{
  "num_hidden_layers": 10,
  "hidden_size": 256,
  "num_attention_heads": 2,
  "num_key_value_heads": 1,
  "head_dim": 128,
  "intermediate_size": 704,
  "vocab_size": 4019,
  "hidden_act": "swiglu",
  "norm": "rmsnorm",
  "norm_place": "pre",
  "norm_eps": 1e-06,
  "positions": "rope",
  "rope_theta": 7210.0,
  "rope_fraction": 0.5,
  "qk_norm": false,
  "attn_scale": 0.0884,
  "bias": "none",
  "tie_word_embeddings": false,
  "parallel_block": false,
  "init": "uniform",
  "init_std_qkv": 0.0366,
  "init_std_o": 0.0,
  "init_std_up": 0.0366,
  "init_std_down": 0.0,
  "optimizer": "soap_variant",
  "learning_rate": 0.00433,
  "lr_mult_qkv": 0.5,
  "lr_mult_o": 1.4,
  "beta1": 0.95,
  "beta2": 0.99,
  "lr_head": 0.0059,
  "max_grad_norm": 2.0,
  "warmup_steps": 200,
  "schedule": "wsd",
  "decay_fraction": 1.0,
  "decay_shape": "linear",
  "final_lr_fraction": 0.0,
  "batch_tokens": 32768,
  "max_seq_len": 256,
  "doc_mask": false,
  "train_tokens": 167100000,
  "max_steps": 5100,
  "dataset": "wikipedia_en"
}
Each number is 128 + 24 x the weight over its row's rms, rounded and kept within 0 to 255. Layers, rows and columns count from 0. The size above them is the row's rms in percent of the matrix's.

# layer 5 MLP up, 704x256, rms 0.152, rows 105-113, columns 0-127
size [102 102  94 102  98  97  99  95 102]
[[150 158 134 135 125 152 115 142 153  62 124 151 121 121 126 141 122 116 144  94 141  93 127  96  96 138  88 122 147 110 145 140 132 126 129 134 147 129 162 124 147 114 134 153 149 122 113 121 158 136 147 117  97 151 142 175  82 121 161 122 141 137 135 105 128 114 125 123 134 119 138 128  99 133 115 126  95 136  86 125 132 147 143 117 146 138 143 161 132 160 120 111 115  76 138 134  86  92 117 136 139 154 125 137 187 137 145 148 143 145 130 112 128 134 117 125 117 166 148 146 121  83 121 156 120  99 121 131]
 [116 115 127 155 105 149 111 133 109 157 163 152  89 126 116 136 138 116 125 156 103 161  66 149 124  90  91 136  99 149 108 109 135 138 106 104  98 173 140 110 121 128 112 159 136 153 117 112 115  54 127 151 130 126 170 152 140 152 128 134 119 111 133 131 105 123 150  85  76 135 141 113 122 158 135 115 131 116  44 136 132 138 121 152 131 164 101 114 149 139 130 119 133 119 109 112 127 103 189 139 166 106 141 142 128 145 116 140 115 127 131  95  75 145  91 129 166 133 121 173 176 181  80 114 122 111 148 143]
 [ 91 163 128 110 119  98 123 121 126 165 137 121 123 164 100 114 157 105 111 177 134  90 153 134 109 134 138 148 123 125 121  92 137 115 129 150 118 113 138 115 109 148  78 108 143 134 100 135 170 129 138  68 143 153 102 114 129 156 139  97 180 132 150 115  93  59 139 180 136 124 122 153 160 122 100 111 110  91 160 162 111 132 131 155 107 109  77 131 117 105 124 128 150 146  71 119  88 129 158 134 120  79 119 119 116 109 162 134 106 143 158 116 112 123 154  91 143 162 130 112 124 145 171  98 147  69  77 125]
 [159  84 135 154 115 130 144 142 132 143 122 105 103 132  86 108 114  76 146 154 135 168 136 113  94 120 118  85 134 146 145  83 172 118 143 151 132 107 122 182 104 132 144 120 118 194 103 143 145 144 163  87 145 130 116  88 152 113 141 162 154 155 108  88 112 131 173 150 175 124 118 120 114 112 126 116 151 113 107 103 165  94  89  95 160 103  98 105 142 129 125 157 126 114 138 163 164  94 122 158 108 143  97 110 141  95 123 155  74 151 130 101 139 159 126 104  76 129 133  94 131 108 140 103 119 172 177  95]
 [138 122 164 125 110 111 149 172 108 150 146 114 100 163 136 124  83 138 106 120 146 181 125 154 129 151 150 142  88 132 129 134 179 118 108  96 123 155  95 111 108 102 140 136 124 146 101 120 102 127  90 119 110 121 101 106  70 104  93  99 140 118 106 132 164 124 116 107 141 139 190 118 159 117 159  91 169 135 149 117  99  98 136 145 136 155 134 164 103  98 152 154 142 103  99  88 144 109 119 161 117  96 180 178 141 100 140 116  94 111 120 113 137 148 174 150 162 135 118 154 126  79 141 162 145 134 158 122]
 [ 84 134 122 122 169  91 104  91  88 172  83 113 124 109  45 156  66 128 127 159 106 133 175 157 134 126 107 124 135 108 124 145 108  92 120 122 125 133 104 139 159  98 160 108 103 117  87 135 134 105 152 155 144 139 111 115 155 140 133 156 151 130 112 111 131 155 138 108  89 132  98  98 141 147 145 130  99  85 116 125 123 125 101 105 160 121 170 114 124 116 122  95 146  99 152 136  78 100 170 134 147 106 108 122 125 161 149  91 159 153 133 101  97 145 159 142 139 153 171 148 138 117 127 167  93 131 152 126]
 [125 128 126 118 139 158 112 135 106 119 130 103 166 155  84 132 151 144 126 139 137 139 106 101 149  91 135 132 111  99 110 149 149 116 137 143 107  98 127 156 116  65  78 146 158 163 153 114 108 129 113 186 131  92 124  90 124 132 156 124 108 106 119 135 109 117 126  97 127 129 140 112 178  73  95 142  91  92 115 117 110 116 135 114 114 145 103 118 125 109 152 133 150 101 167 136 134 101 165 125 143  91 147 140 135 114 151 167 137 116 120 157 118 128  84 172  78  89 174 129 117 139 104 146 108 137 116 111]
 [103 132 116 143 110 189  91 144 161 131 122 145 114 174 166 112 126 114 144 106 108 135 142 122 108 145 111 131 149 102 129 128 133 107 136 117 120  96 179 132 104 146 116 117  85 121 132 109 159 112 126 117 163 140 117 100 105 122 104 159 125 111  80 149 154 142 140 130 147 131 126 108 114 135 123 135  93 122 137 164 127 126 125 135 102 104  80 138  95 135 119 143 145 107 107 134  79 109 110  93 152 159 157 130 143 121 132 145  90 125 103 116 154 127 205 128 168 106  78 168 114  82 192 148 147 136 137 130]
 [170 120 128 121  95 120 117 127 139 155 167 137 172 138 171 151 121 121 101 102 137 123 147 108 129 106 119 150 141 132 140  77 136 132 129 100 115 147 126 153 128 173 159 151 113 129 107  89 130 134 138 105 107 168 171 146 139  79 152 183  97 131 141 148 138 122 152 154 110 113 138 127 122  97  88 139 134 156 146 123 106 129 108 152 140 139 131 106 125 137 139 138 162 116 104 109  97  91 151 112 123  85 118 157 130 163 169 170  95 123 118 128  78 166 153 114 146 113  72  84 118 172  85 113  94 117 140 113]]
# layer 5 MLP down (transposed), 704x256, rms 0.146, rows 105-112, columns 0-127
size [100  96  94 106 100  97  92  93]
[[111  99  95  83 146 107 117 124  74 138 140 145 132 128 138 159 135 131 135 153 129 158 127 112 109 160  92 156 146 111 138  72 119 133 124 149 101 177  94 132 134 141 139 144 115 160 125 120 118 105 154 151 154 117 144 168 105 115  97 163 146 166 149 107 122 139 115 169 117  76 120 114 124 121 118 105 113 105 146 148 119 104 111 153 126  75 133 125 152  80 133 105 135  92 147 120 144 102 119 131 115 125 146 143 173 152 103 149  91 215 127 175 126 135 127 140 146 113 151 130 187 140 115 165 119 148 126  89]
 [114  99 101 106 151 116 106 114 165 115 135 143 138 100 196  97 120 107 131 117 120 132  85 102 165 141  88 108 137 129 131 134 125 105  82 130  89 119 120 113 163 119 110 126 162 174 145 129 119 132 128 128  97 113 121 129  90 125 176 148 119  99 116 135 144 157 131 144 123 125 145 145 149  99 151 100  83 154 119 120 118 122 119 116 146 120 143 131  83 106 165 154 126 138 154 154 117 143 149 137 127 127  71 120 170 137 123 130 113 113 109 132 111  88  86 119 131 116  83 157 124 142  87 148 139 126 138 121]
 [143 136 188  72  90 178 143 137 163 145 167 125 169 148 156 169 133 121 126 131 120 151 110 114 118 141 133 136 136 115 101 126 120  92 151 156 137 147 142 145 127 124 141 144  93 123 110 111 173 189 120 117 152 122  94 119 143 144 151 129 160 117 124 136 137  98 112 116  97 135 145 151 110  99 151 132 145 199 130 116 121 131 153  76 180  76 136 113 100 129 115 119  81 129 119 146 187 134 130 139 111 130 131 145 133 105  85 122 150 151 142 108 136 128 104 161 114  99 113 136 109 130 166 154 130 163  80 100]
 [124 131  92 139 132 112 127 131  95 124 146 109 104 154 139  96 148 120 147 136 122 118 160 132 103  73 142 152 145 156  82 124 121 132 123  81 161 119 128 100 149 133 150 150 154 115 157 125 158 145 156  87  89 155 119 132 190 166 116  88 142  86 145 120 110 119 123 160 121 143 123 123 114 142 149 130 127 166 126 141 149 145 167 118 136 132 119  77  97 140  89  98  93 130 155 143 140 151 134 147  84 138  96  85 165 124 118 115 135 100 123 118 105 114 113 151 135 139 137 137 100 208 155 116 168 146 123 117]
 [100 107 128 113 145 151  80 164 185 119 145 153 146 153 154 135 131 177 139 135 160 143 112 113 109 123 121 131 113 136 141 115 111 105 115 128 146 132 117 153 110 158 144 115 149 108 149 111 114  90 151 131  87 158 161  97 104 157 106 130  84  74  51 136 108 121 134 156 129 141 102 181 159 144 156 131 149 147 117 129 113 123 160 125 118 147 156 135 148 186  88 167 102 101  85 134 119 148 122 119 168 121 120  87  95 167 130 104 133 139 119 159 215 160 103 102  77 147  95 116 125 106 149 138 106 145 112 171]
 [125 143 105 124 150 150 131 139 131 154 136 166 162 136 114 154  70 137 133 150 114 132  88 100 112 150  95 130 175 136 160  98 163 107  68 176 130 126 107 130 117 148 123 111 164 121  97 124 149  86 160 105 162 124 129 151 133 136 146 162 130 149  71 157  94 127 110 136 132 104 128 103 148 156 121 138 109 111 117 137 168 124 135 139 101  72 103 189  91 159 125 116  96 122 124 122  93 107 124 159 158 111 142 107 134  88 188 147  94 158 158 148 128  91 114 123 113 118 147 114  78 115 108 155 159 128 138 116]
 [ 75 114 107 135 114 154 149 123 145 130 101 152 123  83  84 121 116 135 130  81 114 102 155 102 138 139 145 124 110 119 118 151 151 139 148 123 116 129 151  48  71 108 100 157 149 155  71 123 130 117 112 160 143 111 151 120 138  90 165 101 110 144 184 155 104  82 118  99 168 118 117 164 117  96 126 141 146 125 124 118 126 120 153  85 140 199 132 122 116 146 117 154 132 140 128 122 104 160 141 124 134 123 120 121 123 196 109 125 109 122 108 149 125  85 121 113 101 121  93 139 125 159 101 136 153 128 128  85]
 [132 139 149 176 125 139 109 103 124 121 170 141 103 116  70  89 144 125 132 138 124 152 105 111 133 130 142 135 129 168 170 142 143  87 117 127 158 190 105 122 125 180  97 189  98 119 137 146 109 126 119 133 112 141 113 119 127 122 130 146 122 133  82 149 100 141 139 146 111  73 195 127 137 131 132 129 130  98 155 137 133 102 135  77 134 140  88 132 125 126 116 145 127 123 166 114 117 106  95 122 111 161 138 155  82 123  84 135 106 158 129  72 162 130 112 144 135 108 142 139 131 100  88 123  97 143 125 106]]
# layer 5 MLP gate, 704x256, rms 0.152, rows 106-113, columns 0-127
size [ 96  93 103 100 102 104  92 101]
[[134 127 163 135  96  93 204 119 107 139  93 116 106  85 111 134 123 120 135 126 102 141 114 107 123 143 162 142 172 114 151 109  90 107 110 111 169 105 140 158 117 141 126 115 116 136 120 107 102 167 132 106 112 136 161 115 124 122 144 128 180 135  99  92 120 134 146 133 156 108 126 104 143 120 164 140 129 140 113  32 105 132 138 143  98 171 127  99 111 114 104 146 164 151 127 133 164 174 122 105 130 109 135 106 113 121 105 133  97 110 130 102  98 105 148 138 130 126 129 104 153 108 114 117 141 112 114 133]
 [161 146 122 129 151 133 157 118 128 108 105  91 130 174 152 134 117 116 162 119  94 143 126 122 150 140 145 116 129 183  96 156 110 163 128 144 120 158 136 130 132 140 105 140 118 172 142 152 142  94 145  55 120 146 117  85 132 145  85 123 113 113 142 162 144 146 149  87 152 157 115 127 159 127 128 153 132 112 102 144  87 133 135 104 128  90 156 142 139 130 119 111 135  79 116 115 154 135 175 148 125 152 134 115 171  89 113 126 122  92 136 127  94 134 148 151 161 130  84  88 117 142  79 102 160 133 146 143]
 [174  84 167 137 148 133 145 112 141 131 116 144  99 157 134 178 127 129 130  93 123 107  63 139  96 119 133 126  93 133 151 170  97 132 128 105 130 152 136 106 121 164 144 130 117 129 107 142 135  71 102 123  85 147 131 141 164 154 110 107  97 123 133 132  91 134 150 122 108 162 122 165 117 135 134 139 120 127 140 167 140 129 135 143 125  83 115 136 137 128 108 146 128 124 145 188 155 149 148 134 148  97  81 126 130 153  84 114 148 125  86  91 102  85 106 162 132 144 121 118 120 100  95  88 141 152 112 153]
 [133 139 145 143  94 136 118  65 107 160 162 157 147 134 113 119 129  87 126 155 131 145 181 145 113 124 174 101 137 144 151  80 118 146 120 138 126 111  98 123  91 121 165 102 139 100  80 105 147 164 108 148 131 122 116 110 178 126 147 129 126 149 112 133 123  94 122  91 146 125 116 145 179 151 126 137 117 136 115 109 129 128 128 145 112 110 122 138 128 107 112 144 152 181 149 148 114 145 128 104 106 129 122 173  77 134 182 102 112 104 152 140 153 139 179 144 116 103 131 138 122 115 130 133 146 111 160 146]
 [103 143 177 100 116 170 159 104 123 155 137 131 127  83 121  97  73 104 153 125 141 140 133 115 164 112 175 142 112 161 116 104 139 120  92 125 155 117 148  73 140 117 110 134  85 115 128 107 122 155 125 126 139 144  99 107 165  93 171 134 125  94 128 144 147 163 125 131 130 160 129 147  92 115 166 143 130 118 121  71  78  93 145 131 118 196 122 177 168 108 124 124 138  99 126 110 146 154 108 140 149 116 149 128 118 103 138 138 114  85 133 132 136 116 156 124  74 139 104 132 114 123 102 103 144 118  70 142]
 [148 126 153  96 110 127 112 141 165 106 113 138  98 111 111 153 115 149 131 104 115 145 125 116 193 127 183 170 132 100 145 130 130 164 121  79 130 101 121 114 154 123 115 141 146 138 125 130 135 155 125 106 111  97 105 115 120 121 135 164 107 200 136 131 136 168 148  97 103 125 119 125  72 104 127 142 119 137 128 119  96 120 155 106 110 143 106 112 111 107 121 118  99 118 110 154 143 110 146 175 152  95 141  63 146 132 123 105 124 132 108 171 115 132  90 141 115 115 174  93 118 113 140 145 123 137 127 131]
 [124 132 116  95 151 107 120 109 148 115 167 143  65  83 147  97 124 109 164 116 121 145 152  36 135 144 108 126  93 136 134 130 119 137  95 182 149 147  75 119 129 141 103  77 129 141 115  72 115 127 123  97 120 101 151 132 140 141 138 150 137 180  86 132 144 141 163 122 126 126 125 123 154 127 143 115  93 117 115 117 155  86 123  77  99 118 167 102 123 128 107 125 110  75 108 153 165 147 135 126 121 124 113 110 128 143 156 122 124 116 116 119  73 174 104 153 125 126 136 159 126 110 111 171 161 149 118 156]
 [180  72 150 180 109 110 189 148 134 131 145  75 153 119 139 157 131  91 153 150 109  64 116 158 167 128 118 193  86 119 119 141 133 140  74 170 131 118 151  92 135 132 111 137 148 106 140 115  97 115 100 131 137 141 134 129 145 149 105 113 143 146 107 116 114 103 117 142 188 113 136 104 135 117 118 124 134 101 135 148 125 100 123 138 113 104 141  73 125 123 125 115 124 140 149 123 100 149 143  93 131 130 117 134 117 163 140 117  89  97 132 101 121 126 106 123 108 128 132  99 108 101 130 145 144 120 130 114]]